Each number is 200 + 30 x the weight over its row's rms, rounded and kept within 0 to 999. Layers, rows and columns count from 0. The size before them is the row's rms in percent of the matrix's.

# up: layer 5 MLP up, 512x160, rms 0.258, rows 219-261, columns 80-159
# down: layer 5 MLP down (transposed), 512x160, rms 0.242, rows 219-260, columns 80-159
up219,103,180,170,172,239,172,218,174,260,187,149,165,185,222,171,191,254,195,171,187,128,274,181,204,248,232,207,244,160,222,241,206,247,178,177,221,186,166,182,239,207,195,191,169,179,195,181,249,200,237,226,223,158,170,254,229,190,223,163,192,257,177,187,145,219,233,208,141,251,164,211,224,216,216,238,185,196,192,197,222,163
down219,112,258,197,169,208,186,204,192,206,256,154,192,208,219,154,238,210,208,169,188,166,227,207,234,225,235,205,207,180,170,279,210,207,226,148,152,242,218,212,214,204,243,236,184,154,238,201,245,202,234,184,138,225,165,259,235,185,207,212,196,122,116,209,173,213,204,175,171,178,206,239,150,180,216,202,223,174,162,184,209,156
up220,093,174,245,180,172,192,173,234,185,177,170,189,212,203,167,197,214,189,194,214,201,107,198,231,221,153,268,182,208,162,208,159,213,191,180,225,188,276,196,236,201,194,185,172,155,170,187,144,224,188,206,215,168,239,162,144,200,193,216,151,206,177,173,248,202,182,211,198,168,217,226,226,148,173,214,168,217,193,189,219,177
down220,092,212,271,252,190,186,173,171,219,246,171,164,198,192,179,221,219,187,238,214,159,249,155,165,173,227,213,253,224,212,205,208,163,170,198,243,196,163,209,156,150,191,210,187,193,241,226,249,164,181,246,206,272,198,251,184,184,186,230,202,198,224,234,230,220,210,156,228,206,148,226,202,199,249,177,142,211,271,187,170,203
up221,103,167,183,253,235,208,285,162,183,233,220,201,185,187,168,151,210,188,178,168,202,175,152,222,189,227,193,214,167,136,241,214,195,165,202,187,169,161,214,214,191,201,187,213,181,280,187,173,191,217,144,197,168,203,222,147,182,161,221,221,222,164,191,282,219,186,213,161,196,184,236,233,177,229,217,197,181,210,169,218,193
down221,098,218,168,198,191,213,163,150,158,188,229,217,210,203,196,194,193,194,179,235,160,213,219,182,216,211,199,129,220,212,198,183,193,155,167,133,199,258,134,178,217,234,208,252,197,174,169,253,206,250,173,189,217,134,143,246,223,197,248,176,197,203,226,179,209,219,177,220,194,206,190,213,155,183,230,225,241,193,225,209,194
up222,102,195,178,180,193,197,214,232,249,157,176,185,173,210,224,165,188,187,209,192,226,182,194,163,219,227,241,183,211,190,211,221,147,177,213,193,203,146,188,174,207,217,194,214,191,164,226,190,215,198,166,214,252,230,119,176,168,181,255,220,224,212,219,187,260,180,199,180,245,222,194,201,213,231,243,170,198,240,204,197,221
down222,102,270,218,231,194,200,143,250,185,200,166,125,150,192,219,224,211,172,160,208,213,213,166,178,187,220,210,204,209,235,194,144,211,175,178,187,174,214,198,242,206,263,178,193,169,208,179,234,211,177,226,215,211,148,172,208,225,191,234,219,183,168,127,204,192,218,199,250,197,200,195,232,144,192,231,208,224,201,265,209,141
up223,104,189,191,154,169,133,209,201,165,228,194,163,219,176,187,188,178,246,166,273,205,186,218,196,244,142,213,182,197,152,249,178,212,193,192,132,188,218,220,196,207,232,206,187,160,211,199,217,196,150,234,196,208,255,246,203,234,170,174,230,208,226,196,224,195,236,232,237,174,210,143,183,221,173,209,270,208,238,203,207,143
down223,100,163,141,154,153,143,173,220,182,194,127,237,210,241,209,190,154,190,181,224,211,169,203,186,180,217,186,234,198,223,247,265,179,192,164,211,199,244,182,230,150,238,177,200,172,160,253,173,153,199,279,261,172,188,179,188,176,229,229,184,264,172,172,212,203,171,175,210,200,199,205,212,202,176,214,159,226,167,216,213,215
up224,095,203,229,171,181,197,179,197,145,167,213,199,262,230,226,229,238,143,166,227,210,162,219,215,203,216,183,186,157,135,206,248,206,188,189,228,231,187,197,198,211,173,177,169,153,197,218,254,175,161,219,215,207,177,188,198,255,170,152,195,210,163,229,229,236,159,215,228,209,165,169,219,240,191,142,195,190,280,187,181,239
down224,103,240,203,193,205,191,197,235,211,256,145,219,125,188,159,198,224,174,216,188,185,210,196,140,188,189,221,215,165,222,186,183,227,192,235,204,172,240,211,195,215,170,207,187,242,185,191,207,217,187,221,192,215,156,184,212,216,205,179,196,195,243,188,145,237,170,161,123,194,196,181,189,178,185,184,225,171,138,239,189,142
up225,101,217,236,168,160,200,208,141,181,222,185,231,159,187,145,213,252,206,189,199,199,251,231,184,128,191,233,214,176,217,241,258,239,234,218,199,191,225,202,217,147,234,212,205,221,239,254,271,193,198,195,173,176,175,189,236,242,188,191,207,171,181,204,203,186,271,189,202,235,259,205,178,217,175,142,185,154,178,185,209,220
down225,107,184,200,134,230,162,159,222,153,173,226,209,204,204,172,181,205,217,162,178,225,161,196,209,211,100,173,233,175,234,229,221,165,140,202,253,212,202,225,217,227,152,148,193,172,232,254,177,210,152,201,209,218,183,182,160,196,225,215,198,181,200,173,190,165,214,151,223,186,234,201,195,179,151,139,198,210,244,210,204,239
up226,107,239,258,219,219,235,157,214,264,207,217,214,158,208,156,233,207,172,184,153,224,207,213,176,220,203,160,204,264,169,271,194,199,200,164,186,235,138,193,218,195,141,217,209,198,189,286,223,244,192,201,218,192,174,204,160,172,220,228,226,182,173,229,202,206,155,194,209,182,206,139,200,256,185,201,204,203,183,167,234,204
down226,101,188,209,150,242,217,217,148,184,168,211,190,176,173,176,191,214,206,250,260,163,248,178,185,196,182,200,193,179,244,176,223,163,227,219,253,217,188,139,205,217,195,202,186,185,205,172,185,229,193,164,244,194,253,187,257,199,254,153,174,183,248,207,236,219,183,192,219,194,229,185,169,193,203,167,213,218,194,263,161,287
up227,108,199,185,201,204,178,207,200,206,188,150,246,184,196,226,184,231,183,177,168,187,180,243,203,147,218,210,245,182,162,207,196,263,211,199,166,248,157,198,216,185,167,261,148,212,210,189,199,155,156,205,168,215,198,216,209,207,242,232,193,230,220,258,199,214,215,194,238,211,242,231,169,227,165,186,203,183,249,230,237,229
down227,116,172,141,193,208,225,206,193,244,255,208,285,232,204,223,224,216,175,172,201,191,186,230,185,182,208,205,192,181,169,202,226,228,253,229,207,200,214,241,227,185,218,209,199,193,214,206,239,230,147,226,220,210,185,211,283,201,172,158,221,228,215,188,160,199,156,162,231,256,204,134,225,192,160,175,166,206,204,206,216,266
up228,100,197,233,193,204,160,207,220,258,182,201,167,171,218,155,195,227,181,158,201,202,245,187,170,174,195,193,204,225,158,211,236,163,197,198,210,201,228,198,181,209,212,209,211,226,217,206,114,199,232,205,129,148,169,145,225,135,246,216,221,161,289,171,138,227,175,190,194,199,203,207,188,134,162,120,180,234,223,165,227,178
down228,099,216,204,223,215,148,219,244,187,220,185,198,212,226,208,227,159,200,173,189,206,194,158,220,240,140,227,165,216,239,193,199,257,279,206,180,184,159,196,235,265,189,188,183,259,194,226,277,226,201,174,228,251,211,180,209,208,200,224,178,201,186,153,217,234,221,198,202,188,183,204,189,228,252,209,190,203,176,167,167,219
up229,100,229,150,221,172,213,213,232,235,190,220,252,230,185,157,204,216,222,217,206,216,173,201,196,211,194,206,161,154,194,206,152,225,206,249,170,181,234,202,155,199,208,197,237,210,226,172,184,140,180,208,182,226,225,167,169,169,142,152,153,234,158,177,223,179,157,195,261,225,181,184,222,218,167,194,140,206,213,204,216,127
down229,103,213,250,181,186,194,206,195,244,219,247,189,195,182,201,250,206,144,207,215,224,244,195,199,222,222,221,184,200,202,215,180,230,167,157,229,186,225,171,262,218,171,205,213,175,235,213,175,235,198,141,210,149,236,176,183,251,206,246,236,121,142,217,221,191,222,224,196,187,194,226,188,204,223,197,216,174,191,198,217,247
up230,104,203,183,171,194,251,214,284,196,189,238,192,165,209,184,211,182,205,191,261,207,291,167,158,158,235,216,187,222,194,172,224,204,209,176,145,184,180,175,178,178,240,291,202,202,234,211,216,210,180,207,209,131,223,219,236,166,154,217,154,183,167,258,212,138,220,191,180,268,202,212,239,218,164,202,194,168,243,237,203,176
down230,112,203,193,176,232,215,185,170,243,189,220,219,173,269,175,208,170,195,177,214,199,230,155,238,196,177,196,185,196,188,196,241,189,194,279,222,160,157,151,246,181,231,210,167,178,222,179,202,228,226,193,153,273,176,168,156,209,222,219,250,215,162,224,174,254,243,197,197,200,209,181,143,179,239,218,184,259,171,173,182,134
up231,066,213,197,167,169,211,174,217,231,164,211,172,263,229,234,157,243,211,148,223,167,169,194,178,191,215,191,161,210,195,219,191,231,178,205,205,188,213,212,228,245,215,238,167,188,201,218,133,180,130,180,179,179,261,193,228,220,199,251,202,246,182,223,201,213,237,200,177,219,193,219,208,240,180,194,137,196,198,273,209,178
down231,061,202,187,258,178,158,197,164,181,219,191,229,258,166,200,176,162,236,229,216,231,171,233,164,224,187,242,205,232,140,167,197,236,151,153,178,183,203,207,171,225,210,204,183,212,281,206,234,167,182,188,239,207,248,181,256,224,181,193,188,201,205,159,201,275,200,182,196,222,191,162,228,165,206,238,252,256,232,244,210,190
up232,096,237,214,191,195,212,219,164,240,224,181,198,207,215,206,201,215,242,183,188,222,170,192,155,216,196,136,173,173,210,172,188,219,195,236,172,210,215,215,211,180,217,142,188,183,226,240,224,248,253,252,199,191,253,242,205,190,177,148,167,217,238,212,164,165,216,190,200,159,175,206,189,174,199,181,204,209,177,161,216,234
down232,098,245,165,236,192,222,212,199,154,212,159,173,220,204,257,143,230,224,196,176,193,225,174,190,224,205,221,227,230,150,179,201,158,208,193,157,158,178,196,240,201,246,179,214,212,190,136,153,173,234,251,196,200,246,141,238,248,179,173,186,243,195,170,233,222,186,218,187,243,239,209,156,150,196,255,197,249,261,245,169,216
up233,094,191,245,190,227,173,187,246,178,153,143,202,177,240,196,235,195,235,182,164,202,204,231,183,173,189,119,191,184,197,228,202,175,211,207,193,241,193,173,150,234,180,157,229,193,210,163,177,198,214,181,256,156,193,192,215,152,198,209,193,202,220,220,176,182,196,201,142,212,216,195,190,191,187,189,226,242,164,203,157,227
down233,102,153,211,155,196,234,176,160,201,254,226,208,195,173,205,173,195,176,232,223,184,206,232,237,206,231,218,216,246,84,192,160,188,202,193,235,168,194,192,179,184,224,190,192,247,176,201,189,203,162,191,163,148,219,182,200,186,246,189,161,217,215,197,158,222,208,196,209,146,225,259,161,238,167,166,139,212,181,175,206,204
up234,109,218,243,175,256,186,221,247,171,220,255,167,254,224,227,211,196,192,189,193,161,193,134,197,136,178,211,202,215,191,184,192,167,264,194,183,234,169,192,228,227,186,210,203,194,212,185,228,173,207,250,234,189,193,206,218,224,184,207,171,220,186,226,191,220,214,204,229,257,204,167,168,229,253,239,198,235,181,143,231,225
down234,101,223,188,179,263,209,212,157,139,155,219,149,215,174,170,176,174,236,181,167,160,190,158,157,182,174,197,198,224,223,212,181,173,196,187,215,209,199,200,160,203,195,160,193,210,191,184,202,136,158,252,142,198,179,197,179,170,160,175,208,162,199,211,192,214,212,226,160,183,228,270,250,202,188,193,166,168,243,183,203,183
up235,112,221,203,198,156,191,216,255,170,152,241,144,264,196,236,217,195,154,178,224,182,186,208,165,206,205,228,232,235,151,205,225,156,171,187,186,190,197,248,178,189,156,232,202,174,195,227,174,158,215,198,231,222,224,187,200,228,210,208,227,196,228,162,234,149,214,193,191,190,125,213,202,202,230,224,232,180,276,275,202,203
down235,120,181,213,145,191,222,177,186,167,205,226,173,226,189,208,164,217,216,207,185,182,212,189,235,184,184,179,208,238,131,214,261,205,226,191,205,278,232,187,241,194,210,203,180,207,201,210,225,181,177,229,204,181,213,205,173,255,171,181,192,161,184,206,178,180,198,210,252,230,204,163,217,214,210,247,228,183,270,185,177,229
up236,101,164,261,185,189,237,157,208,203,208,226,229,164,182,186,195,210,242,181,204,207,204,210,207,161,214,239,206,209,150,211,231,223,174,207,194,186,201,171,156,190,224,194,141,153,186,207,140,193,226,201,182,235,208,208,203,239,247,217,263,174,158,202,220,194,267,235,161,201,239,194,153,186,141,152,192,217,231,231,215,167
down236,098,205,217,190,188,206,191,220,205,212,163,183,197,191,209,144,225,197,182,192,230,187,228,201,193,206,160,195,156,160,167,220,219,151,200,126,168,176,261,209,182,201,189,205,168,175,170,227,194,230,153,167,240,190,220,196,169,222,157,194,207,197,215,255,180,178,229,231,172,182,230,182,180,186,163,223,194,213,206,189,240
up237,094,222,186,200,190,175,169,179,169,179,208,229,210,218,233,162,215,204,220,173,251,171,227,178,188,194,226,199,232,207,228,194,188,208,164,157,257,161,216,193,224,224,244,222,213,199,236,178,198,135,258,182,216,206,255,256,224,229,186,174,185,199,160,211,223,156,195,227,222,186,181,191,235,166,179,215,148,191,206,228,243
down237,098,165,171,172,148,199,171,170,175,210,154,202,219,178,174,257,223,240,152,170,185,157,203,144,172,223,141,214,218,194,264,210,193,229,234,139,187,200,182,176,158,245,176,190,168,154,202,245,138,220,202,195,182,213,189,211,217,174,185,181,192,190,212,249,220,162,148,193,183,188,207,218,228,195,187,216,207,197,213,169,192
up238,092,227,245,226,224,251,186,231,218,219,265,183,188,201,165,154,203,281,145,154,227,224,253,272,166,192,216,245,195,216,174,194,200,172,227,181,222,167,201,183,200,192,186,212,173,215,236,218,177,191,213,260,166,183,214,220,226,259,215,235,188,206,135,194,192,205,149,199,207,174,222,144,220,227,226,205,220,213,147,201,208
down238,091,187,231,211,216,240,183,161,208,196,179,199,233,182,185,139,193,252,226,246,170,225,165,203,154,217,229,218,159,209,196,222,207,206,173,172,229,195,189,239,206,157,169,138,211,236,169,217,155,163,229,182,240,205,202,223,235,253,230,174,162,208,205,131,211,197,248,182,188,177,171,261,169,202,219,225,158,185,208,148,219
up239,093,165,189,205,179,206,187,199,202,184,187,191,184,230,236,185,171,197,184,172,211,224,230,226,223,146,184,222,206,215,208,190,182,178,245,228,150,208,230,229,280,258,184,209,183,142,193,179,231,204,171,168,197,221,174,188,217,208,223,241,255,206,156,198,215,227,188,183,178,199,214,295,182,150,175,213,183,214,266,149,226
down239,095,201,154,183,162,177,245,211,278,192,210,220,175,236,197,193,177,223,264,199,151,229,173,215,250,211,171,186,193,216,183,168,182,225,148,215,207,218,214,188,176,213,223,225,207,170,199,185,213,201,216,204,161,195,191,189,186,141,148,216,199,179,249,234,249,170,182,200,225,189,186,191,230,225,218,264,281,244,225,202,194
up240,098,232,222,149,195,220,195,241,251,221,205,247,185,183,222,201,255,159,194,183,193,170,167,230,210,159,170,225,214,196,219,187,172,181,199,196,179,206,188,217,180,183,205,206,243,183,234,184,170,226,218,246,191,150,244,195,196,205,248,238,221,217,237,168,222,253,172,161,177,218,226,185,170,171,255,220,223,194,198,182,176
down240,096,194,153,234,139,201,197,210,233,191,204,165,162,198,204,141,191,189,197,191,206,156,237,201,214,209,170,224,187,185,182,229,185,145,191,200,183,209,200,236,171,186,197,201,195,162,201,190,199,213,166,200,195,203,190,188,183,121,184,212,202,214,143,146,193,237,228,192,184,208,158,214,203,233,119,184,178,224,189,144,184
up241,103,205,218,265,223,182,189,154,153,210,199,221,168,190,210,175,230,230,198,180,150,213,207,166,156,182,226,195,181,160,233,150,252,184,164,186,222,214,190,239,226,213,191,149,210,141,300,184,236,165,210,186,262,216,161,211,221,182,181,187,229,167,239,217,184,191,202,206,197,204,195,216,256,181,164,217,180,210,197,218,196
down241,105,229,209,224,209,195,238,147,187,177,168,205,160,233,238,139,176,243,180,190,168,173,192,209,115,192,185,213,188,201,197,176,233,220,163,217,224,191,176,194,198,201,195,201,211,150,248,213,234,174,195,221,225,217,186,218,228,191,171,192,267,197,187,206,170,225,204,244,203,136,176,186,232,203,176,171,158,112,251,169,180
up242,094,220,186,143,192,270,196,218,231,174,205,211,178,171,228,176,215,189,206,197,190,282,225,250,201,192,202,206,199,197,141,196,240,183,216,179,153,183,165,179,212,207,180,179,174,168,260,162,164,163,210,273,175,225,236,152,168,185,176,242,157,187,163,207,184,201,154,226,174,233,225,193,269,210,188,190,198,184,203,180,209
down242,093,217,213,207,219,155,194,159,206,217,203,241,243,227,234,168,268,207,216,204,232,208,231,187,211,231,168,254,196,196,189,224,177,167,220,232,175,253,164,263,228,215,198,171,226,191,226,191,208,209,210,228,170,187,117,184,228,212,168,190,224,200,204,202,217,220,258,218,181,200,192,162,189,160,207,237,219,182,240,185,260
up243,106,168,137,217,231,193,190,219,208,207,213,170,232,205,157,219,187,204,246,191,169,286,204,169,193,202,186,154,213,206,142,260,252,221,266,205,168,219,188,179,152,236,193,197,180,231,173,197,184,214,232,205,219,179,213,240,126,231,220,176,221,198,193,171,139,239,177,216,201,224,153,175,213,250,167,185,181,190,238,200,183
down243,104,194,188,245,170,204,251,257,192,177,198,158,169,233,178,214,240,207,214,211,216,179,177,156,248,206,173,166,199,194,178,240,239,188,279,241,186,209,184,194,242,177,164,202,184,216,182,215,210,194,222,226,190,266,216,204,204,177,235,128,246,250,223,255,199,171,179,197,180,186,216,191,185,213,280,224,221,213,213,198,219
up244,088,145,209,224,226,199,244,160,163,210,178,163,200,172,228,214,170,206,175,214,229,235,200,201,142,213,234,243,166,189,181,193,198,197,137,224,178,178,152,237,239,237,231,184,217,199,194,224,243,221,154,192,184,216,169,199,232,135,203,227,223,196,184,166,193,257,239,238,168,215,245,219,179,227,146,213,202,172,196,167,172
down244,088,204,243,182,191,195,175,177,178,251,164,225,222,206,233,187,194,179,246,230,140,212,215,204,258,154,183,120,155,240,168,192,180,200,194,169,230,205,202,167,177,180,165,229,229,153,181,170,189,163,189,242,187,202,194,240,201,194,203,194,233,205,166,208,229,236,163,163,199,156,177,207,159,235,166,252,207,181,215,235,185
up245,097,168,226,165,207,159,193,227,223,211,150,186,198,186,191,251,172,203,222,175,164,216,188,171,198,172,165,156,242,195,182,170,213,218,190,223,224,213,176,164,203,190,189,216,200,223,253,212,208,166,161,158,162,260,154,210,145,216,238,174,281,229,209,216,142,193,207,207,182,184,230,172,200,212,182,182,248,203,204,187,235
down245,101,163,180,166,164,243,182,220,241,196,151,155,206,186,203,157,175,239,216,157,210,170,162,219,202,232,266,193,171,147,150,200,222,246,242,165,154,224,249,172,211,188,192,204,179,184,253,219,225,211,161,212,208,259,156,210,225,168,209,189,186,215,147,206,212,198,201,212,205,223,202,202,193,161,215,185,240,163,233,221,215
up246,104,182,192,225,249,151,202,223,176,206,199,180,226,184,211,181,178,199,154,199,160,184,210,181,142,231,236,263,172,187,214,213,152,232,154,204,209,194,204,206,156,225,216,167,224,182,178,205,176,207,212,221,179,158,202,199,211,183,171,227,209,217,171,191,139,187,181,287,193,172,177,206,197,268,137,231,206,180,196,247,220
down246,100,198,230,200,257,276,162,228,189,200,220,171,203,249,221,226,155,180,212,202,220,110,234,175,209,178,188,184,208,176,195,163,195,218,202,225,218,190,182,199,205,181,148,149,155,214,176,194,238,201,192,242,147,267,202,189,185,243,229,211,181,219,165,179,190,166,202,154,171,247,151,201,166,170,225,217,197,225,206,209,220
up247,098,182,198,237,185,237,140,284,155,221,203,167,244,183,169,222,233,168,215,247,179,205,210,173,201,213,196,201,214,192,224,185,205,232,279,192,173,205,268,157,194,204,214,223,216,180,179,204,148,166,213,158,197,194,208,233,199,197,215,201,181,173,132,201,210,246,154,218,172,208,153,206,152,234,198,191,178,172,157,252,212
down247,107,175,184,219,217,168,181,219,181,240,99,219,217,206,187,175,200,179,253,182,190,259,176,209,232,229,242,193,167,218,211,191,178,149,268,177,212,173,211,156,188,217,223,199,187,178,168,258,240,189,251,186,225,226,213,187,192,214,203,272,196,222,238,208,208,188,189,185,175,196,208,179,178,193,240,220,167,171,147,158,178
up248,118,202,214,205,232,218,179,191,232,184,231,217,224,169,226,195,203,211,154,188,213,212,159,229,228,186,180,235,193,182,196,183,190,229,165,175,207,223,191,210,169,252,193,214,192,150,302,197,215,204,168,208,173,206,177,186,223,234,163,211,194,199,202,120,206,210,168,175,197,241,179,177,208,148,191,211,200,204,223,183,176
down248,115,247,189,231,247,252,227,191,188,215,214,198,242,221,205,209,213,261,214,214,216,198,242,146,209,227,149,215,227,200,240,158,138,159,257,199,183,218,204,182,191,188,229,233,154,221,158,182,245,150,173,192,221,196,211,198,182,222,223,166,233,218,223,219,171,188,221,243,208,212,232,130,205,220,249,212,231,217,202,199,220
up249,098,223,213,240,206,181,167,271,262,185,171,178,209,170,242,178,185,185,232,161,171,174,162,193,240,147,234,167,225,228,209,244,199,233,205,233,215,125,215,218,185,189,202,236,165,146,185,223,166,197,202,171,227,187,201,192,201,193,189,182,165,173,222,245,216,157,177,117,175,231,190,180,233,197,236,191,220,182,223,228,173
down249,092,209,166,252,164,122,124,230,198,156,169,216,236,215,232,192,225,155,214,208,180,218,201,252,205,205,197,163,230,145,212,208,153,221,148,214,195,146,203,173,167,217,197,211,164,181,184,227,228,211,220,200,209,174,184,221,221,233,176,173,193,204,196,232,143,209,219,121,213,209,218,195,192,162,187,170,228,194,185,204,185
up250,093,262,207,184,232,193,240,225,210,202,231,248,168,219,183,209,216,189,220,227,232,146,240,208,187,172,179,212,217,157,216,217,189,251,203,147,171,154,205,191,174,209,246,186,186,219,214,208,250,186,197,174,232,187,181,181,238,221,258,234,242,190,185,226,165,185,196,166,227,171,233,180,154,210,234,187,206,192,230,199,210
down250,095,141,212,247,108,228,188,206,167,219,216,251,246,158,185,181,206,233,236,189,186,182,215,167,193,207,228,239,180,185,177,263,215,190,186,212,195,158,252,220,209,171,185,188,220,153,245,207,191,180,201,221,218,235,222,188,137,195,226,181,228,188,244,183,229,137,231,204,211,236,204,186,192,272,183,214,160,225,186,180,170
up251,106,182,178,141,219,217,208,210,175,186,231,197,231,177,227,196,168,224,189,217,153,175,132,178,191,188,204,218,229,239,203,237,188,183,199,219,226,197,208,224,174,208,171,179,162,142,208,218,224,204,214,222,168,159,165,203,176,124,140,205,252,194,185,194,144,197,177,206,253,213,224,280,237,201,233,194,195,209,213,187,222
down251,101,220,193,163,238,208,238,195,183,216,259,175,171,185,198,211,214,192,250,197,201,224,185,201,171,267,161,227,182,207,212,220,149,218,215,157,177,184,193,207,213,187,167,213,195,113,186,201,215,164,177,222,182,233,215,181,143,217,205,198,153,194,277,191,218,187,179,249,201,219,228,199,229,149,281,242,199,187,218,188,183
up252,094,202,263,193,247,207,238,254,220,171,210,183,173,251,236,210,199,206,153,210,172,133,163,174,180,187,164,217,231,165,183,242,171,239,188,223,163,212,185,159,168,238,153,202,194,178,215,260,229,232,223,165,205,221,161,171,216,132,205,245,260,252,160,186,187,163,196,180,207,197,209,213,213,191,189,244,230,197,209,241,252
down252,096,237,176,230,136,224,188,207,208,210,234,201,214,180,202,214,171,226,190,201,231,212,225,194,251,219,179,177,178,214,228,145,184,206,178,191,192,174,192,159,252,215,159,208,181,206,175,139,175,161,185,190,242,207,228,245,175,232,190,148,116,173,199,218,211,205,223,195,222,169,234,163,214,199,236,204,222,144,209,214,153
up253,111,118,268,183,177,213,174,192,222,233,131,221,190,178,206,234,198,230,171,186,204,175,161,205,210,183,217,126,250,181,271,176,189,210,183,190,223,216,194,183,157,218,182,184,223,198,221,195,167,176,203,220,235,242,232,190,154,185,218,276,184,194,173,202,193,205,266,157,203,195,213,203,242,148,210,206,180,182,238,177,173
down253,107,229,176,212,214,190,223,167,178,208,173,219,197,192,212,145,198,215,178,175,186,191,188,232,207,230,219,156,190,264,159,152,219,189,187,226,174,183,223,176,204,237,254,190,215,196,212,207,141,196,189,212,227,181,217,222,248,204,158,221,234,182,207,231,226,197,211,208,229,238,246,219,223,192,171,198,174,164,223,178,193
up254,106,202,244,186,178,180,179,206,211,197,229,183,200,158,149,207,200,217,209,180,201,176,172,174,221,160,187,215,166,147,257,239,203,193,190,140,241,170,204,227,202,134,241,267,185,181,261,189,200,204,216,198,170,262,190,173,178,184,201,207,198,220,215,180,195,184,199,224,146,210,184,202,207,180,192,262,210,210,213,225,154
down254,110,182,243,197,204,218,190,191,211,200,210,177,252,186,205,174,203,215,236,181,200,160,180,202,213,171,226,199,204,215,265,205,209,197,187,227,179,249,160,199,238,230,181,166,213,203,167,220,185,206,201,183,229,172,182,205,192,196,192,189,204,165,162,141,123,226,253,186,183,200,245,174,207,245,236,246,263,211,211,213,238
up255,092,243,172,119,255,163,185,237,209,217,239,194,226,195,208,182,211,200,227,207,212,197,241,174,256,230,163,265,178,223,223,162,190,222,165,171,219,192,195,219,168,164,164,218,172,300,227,174,238,159,269,181,198,223,268,191,162,248,226,198,179,220,193,221,164,191,172,213,183,161,232,203,185,232,189,181,222,203,223,216,179
down255,086,243,216,209,224,167,207,209,195,175,164,163,120,186,176,137,135,231,142,186,169,223,142,252,156,206,196,195,207,161,206,205,187,211,100,228,214,150,181,188,175,148,215,210,211,262,253,216,238,186,161,233,236,216,198,199,132,181,219,200,203,199,221,148,207,195,206,198,181,178,208,192,189,196,188,198,200,232,197,193,150
up256,093,248,165,242,167,170,254,199,185,230,181,212,229,189,162,212,204,230,159,194,177,211,196,195,207,255,225,228,174,156,216,192,246,250,151,177,235,172,207,180,219,180,208,207,150,185,242,253,194,165,201,148,213,181,153,177,158,202,199,181,202,174,185,195,157,159,160,194,151,188,249,177,231,243,218,149,230,202,182,137,268
down256,095,195,210,230,202,224,214,230,202,173,154,146,223,206,206,190,194,198,198,208,240,222,208,228,131,185,184,216,204,229,192,166,169,168,91,179,153,223,211,183,191,225,163,229,218,243,238,130,151,182,164,173,211,146,229,198,208,202,187,210,185,236,222,208,207,213,208,206,168,237,238,218,225,174,196,167,261,161,209,262,230
up257,095,226,187,209,187,199,220,264,215,198,162,189,206,226,210,217,189,196,243,190,173,156,207,201,212,190,168,226,201,193,255,188,220,222,254,202,206,154,259,225,181,188,189,160,215,199,188,143,244,177,182,169,190,239,187,250,198,219,245,175,245,224,194,211,228,222,228,196,210,139,186,226,191,224,183,227,166,233,197,216,211
down257,096,179,182,215,127,181,177,201,192,204,209,215,187,216,206,180,245,213,159,199,201,216,140,210,209,213,161,223,189,200,131,211,198,222,211,235,153,195,230,223,201,140,208,252,138,216,192,203,133,208,175,263,197,183,214,165,224,167,222,255,106,246,232,193,168,204,201,183,224,213,224,248,219,170,208,212,256,207,209,153,215
up258,105,216,171,253,182,189,170,222,148,179,218,166,253,160,211,194,216,254,208,156,198,178,219,196,186,245,251,204,243,204,157,200,212,198,232,216,243,219,238,198,123,217,205,201,172,237,194,256,218,226,178,149,191,174,189,185,171,211,248,147,223,215,185,198,161,237,194,181,183,233,278,214,146,212,188,230,248,188,164,174,244
down258,104,190,206,191,215,210,213,216,208,155,210,235,225,199,195,174,208,158,171,177,242,198,156,242,171,191,182,199,227,156,166,176,211,195,275,218,222,202,192,148,234,224,211,214,172,245,193,252,236,251,205,206,204,222,161,168,219,258,226,224,169,177,268,194,212,180,238,158,198,217,184,186,203,174,157,141,203,218,217,168,237
up259,101,175,208,168,174,182,177,265,217,151,178,181,189,177,210,227,201,229,238,260,202,199,180,190,212,168,228,227,178,132,213,181,159,173,241,150,148,199,233,180,151,229,253,179,217,205,224,242,173,220,196,254,185,160,226,200,205,203,180,179,188,214,218,139,241,231,222,223,189,213,207,196,201,253,198,190,106,192,146,203,189
down259,098,263,202,215,211,198,207,209,193,154,243,220,193,207,220,249,236,162,257,225,208,228,235,217,249,200,163,225,211,176,233,198,263,192,250,190,157,230,103,216,220,210,261,212,176,191,193,185,175,183,152,208,212,193,212,188,180,202,192,229,179,168,213,237,215,199,226,217,182,204,165,162,235,171,166,161,179,145,177,196,167
up260,098,207,208,197,205,198,213,209,174,213,179,243,147,177,195,206,277,186,185,196,241,220,131,203,203,206,183,178,174,207,248,225,162,195,227,189,209,211,165,172,182,179,197,211,323,182,202,189,201,194,180,205,177,212,219,227,178,212,213,194,217,251,188,155,224,201,160,127,275,237,232,168,251,169,146,137,231,248,233,287,179
down260,100,185,216,194,181,165,184,181,186,180,175,177,170,169,265,267,163,171,226,221,171,235,172,179,178,232,237,157,209,201,200,186,219,226,223,220,188,186,259,192,185,181,205,207,121,174,230,186,210,221,186,185,192,192,204,178,234,204,162,176,185,226,259,208,185,182,192,192,161,172,250,189,193,204,195,204,219,222,260,182,157
up261,109,163,177,173,193,177,164,141,228,208,232,231,163,198,183,205,238,200,202,166,183,225,190,204,187,213,200,236,204,177,178,251,217,179,210,161,197,231,178,133,123,242,194,213,225,204,185,145,170,198,227,203,225,223,253,233,220,198,208,212,205,204,110,221,229,247,236,186,220,180,198,184,205,188,225,194,109,227,200,264,155